Weights of a small transformer language model: 4 heads of 64 (1 for keys and values), rotary positions.
Each number is 128 + 24 x the weight over its row's rms, rounded and kept within 0 to 255. Layers, rows and columns count from 0. The size above them is the row's rms in percent of the matrix's.

# layer 2 attention value, 64x256, rms 0.0693, rows 51-63, columns 0-127
size [101 101 116 108 105 110 112 100  77 120  87  91  87]
[[192 168 130 128 155 118 124 104  92 106 100 131 114 154 103 112 131 122 162 136 121 187 146 156  97 170 172 155  81 134 133 102 136 100 145 122 130 126 128 123 135 128  77  92 165 130 127 126 132 175 109 114 171 131 124 166 133  88 134 118 139 170 117 124 118 162 155 139 185 120 164 160 110 118 133 127  99  98 158 131 146 135 122 129 109 138 120 109  91 138 122 154 154 137 128 134 158 118 142 107 138 158  69 134 135 131 141 110  97 145  79 110 182 129 139  90 121 113 106  72 130 174 128 125 125 109 126 123]
 [ 85 168 125 157 101 129  85 128 109 141 158 144 141 131 141 158 117 137 155 101 155 106  90 128 170  84 152 149 135 112 121 100 131 123 142 118 165 117 128 150 109 129 117 178 124 120 107 134 116 143 128 167 123 123 138  80 131 125 173 176 117 180 121 151  69 134 109 148 125 157 148  81 150 144 145 144 112 115  77  95 108 104 116 102 127 102 147 166 136 133 129 125 169 125 125 142 103 113 140 134 131 128 126 111 170 111  83 127 160 151 116  98  65 174 141 102 128  98 128 115 150 116 109  96 120 145 104 129]
 [111 148 120  94 133 146 129 142 135 141  98 119 118 157 100 109 126 107  79 139 134 134  97 154 159 142  91 165 115 143  99 110 111 105 115 137  86 151 130 191 122  70 105 127 190 149 171 131 165  92 135  84 157 117 124 116  84 144  78 119 122 147 148 119 106 140 125 168 135 127 153 181 133 164 117 127 155 137 143 130 126 104 115 122 104 167 112 120 159 158 130 128 105 119 169 109 137 139  61 141 130 128 108 132  80  97 153 126 119 138 122 132 130 120 123  86 126 151  87  86 110 120 146 144 121 124 141 124]
 [159 133  75 126 114 128 129 113 135 116 143 128 149 103 136  99  63 126 146 187 175 137 141 144  91 132 136 131  93 138  99 151 134 114 156 130 114 130 125 110 122 144 123 123 107 146 115 136  56 134 129 149 139 129 147 139 152  82 118 139 133 121 123 127 144  96 165 113 163  94 131 150 130  82  82 129 150 119 135 114 144 158 180 165 120 166 147  93 117 110 147 126 152 123 160 103 124 162 169 124 102 132 154 143 114  92 148 117 138 128 134  80 123  66  91 161 131 164  99 158 138 169 144 135 182 127 157 114]
 [130 120 114 125 146 108 106 131 133 114  86 145 168 137 109 106  93  85 103 154 128 117 101 127 128 131 136 139 160 129  84 107 125 101 102 120 157 129 127 131 122 131 118 131  96 108 123 145 136 159 137 151 136 100 133 126 113  98 105 157 127  76 116 157 154 121  90 150 133  58  98 160  92  77 107 134 163 103 151 158 130  98 134 135 141 144 141 129 101 105 176 110 111 140 144  96 164 148 141 129 106 174 113 134 146 146 139  86 172 126 116  76 124 160 123 133 118 146 130  58 135 126 159 151 137 129 136 119]
 [142 122 115 103 120 120  97  74 152 130 171 112 122 117 165 125 174 135 112 133 146 100 160 121 134 170 112  77 132 128 169 163 108 130 128 127 130 137 131  98 134 155 126 144 114  80 108 109 122  97 134 116 163 147 141  80 102 177 170  94 135  78 141 125 136 107 108 126 126  71 122  82 121 111  93 126 130 131 131 114 121 186 131 127 155 157  99 119 146 112 107 136 182  83  94 130 123 109 111 127 113 123 155 150 125 111 120 150 116 137 152 101 123  95 135 116 128 120 157 112 105 112 135 108 114 113  76 127]
 [119 151 129 116 125 135 112 113 130 131 141 117 122 112 103 154 139 164  78 120 133 128 153 152  91 171 170 135 100 135 147 154 155 157 113 124 124 131 129 107 117  83 121 119 102 104 155 121 135 161 130 164 155 126 128 137  99 110 151 101 129 102 121 152 109 109  75 154 116 148 179  77 107 138 106 132 108 116 148 135 146 149 163 163 119 184 103 111 128 136 118 152  81  99 145 150 142 156 107 150 139 125 142 131 120  92 114 171 130  70 102 126 145  66 116 110 128 190  93 169 144 128 134  98 162 113 125  86]
 [ 81  74 156 134  68 138 110 184 121 135  91 136 103 154 122 156 168  87 140 145 127 128 117 160 138 167 104 134 167 136 119 130 159 130 116 121 110 129 136 124 117 108 149  82 129 108 124 127 162 102  95 117 131 199 147 122 106 116  85 124 124 154  99  94 114 148  68 146 122 111 138 155 141 172 112 132 126 101 150 163  99 139 130 151 105 107 114 130 129 176 113 149  91 135 151 137 132 171 120 106 107 146 108 117 140 114 143 110 149 173 132 165 116 135 168  73 127 127  92 116 142 115 158 144 134 151 130 127]
 [146  91 157 170 148  88  98  91 149 131 119 106 105 143 163 111 146 127 115 160 163 112 122 139 107 133 113  79 159 130 138 145 149 143 144 103 126  92 152  85 112 117 146 103 134  97 124 124  98 117  81 116 123 148 154  89 107 135 113 122 142 110  95 149 174 124 113 136 137  85 122  95 128 126 128 132 173 169 141 120 177  93 153 146 150 128  90 146  73 151 153 123 161  85 121 116  94  63 143  68 135  99 149  86 146 133 123 102 149 153 114 114 115 143 132 145 139 130 170  92 137 138 126 147 131 139 114 136]
 [154 154 112 194 108 129 109 112 154 125 109 156 104  92 124 136 103 175 138 116 160 119 170 107 148 127 146 188  85 136 153 164 148 130 113 120  90 123 122 155 131 121 159  92 157  85 117 139 146 135  79 119  90 133 138 118 153 129 165 131 131 123 150 148  76 158 124 129 141 132  97 161 118 151 131 129 158 152 136 100 106 134 164 155 105  84 120 144 114 163 131 108 108 111 148 115 128 123  93 131 162 135 127 121 140 121 122 146 110 138 143 151 102 106 121 134 126 145 168 139 146 131 141 156 164 135 132 153]
 [165 123  97  97 103 132 120 186 141 133 136 153 112 106 122 117  78  65 131  79 124 138 164  86 116 179 130 151 129 169  96 164 123 136  56 126 131 132 132 126 127 128 157 107 111 124  90 121 152 107 122 139 144 146 115 186 146 124 136 102 126 113  97 119 151  91 158 136 144 103 116 102 129 135 125 112  96 115 144 129 134 147  88 114 122 121  66 103 146 138 108 126 125 150 156 149 186 169 135 124 153 115 134 130 132 100 149 137  97  61 118 160 142  98 101 134 143 163 107 153 109 117 165 106 134 134 151  92]
 [116 127 175 103 141 123 106 140 158 121 141 101 109 108 127 184 151 112  79 145 135 155 104 127 111 107 107 135 130  90 155 136 144 125 137 118 118 130 128 183  96 151 128 107 121 101 137 161 100 107 110 161 132 146 155 116 120 165 109 117 125  76 135 124 113 100  70 165 110  80 140 155 132 159 103 139 159 124 136 129  97 141 178 129 145 161 101 145 125 147 139 119 148 130 146 120 161 124 109 137 126 152 135 110 122  92 131 117 143 176 119 147  59 104 106 108 126 137 132 133 153 139 126 128 152 138 130 172]
 [112 114  96  66 145 141 150  96 129 136 150 143 126 141  53 142 120  99 145  97 133 163  57 108 167 126 136 129 122 112 130 147  90 143 136 145 155 143 125 148 136 153 128 159  99 122 112 117  85 101 163 136 157 123 102 132 149 137 154 138 112 184 143 106 110 152 124 124 135 114 155 123 124 159 172 108 132 138 147 145 141 144 102 120 130 166 146 132 145 108 141 104 125 178 122 114 182 179 129 156  93 139 103 122  90 134 139 154 141  98  87 166 140 104 127 107 118 140 132 163 120 134  98 139 120 131 150 135]]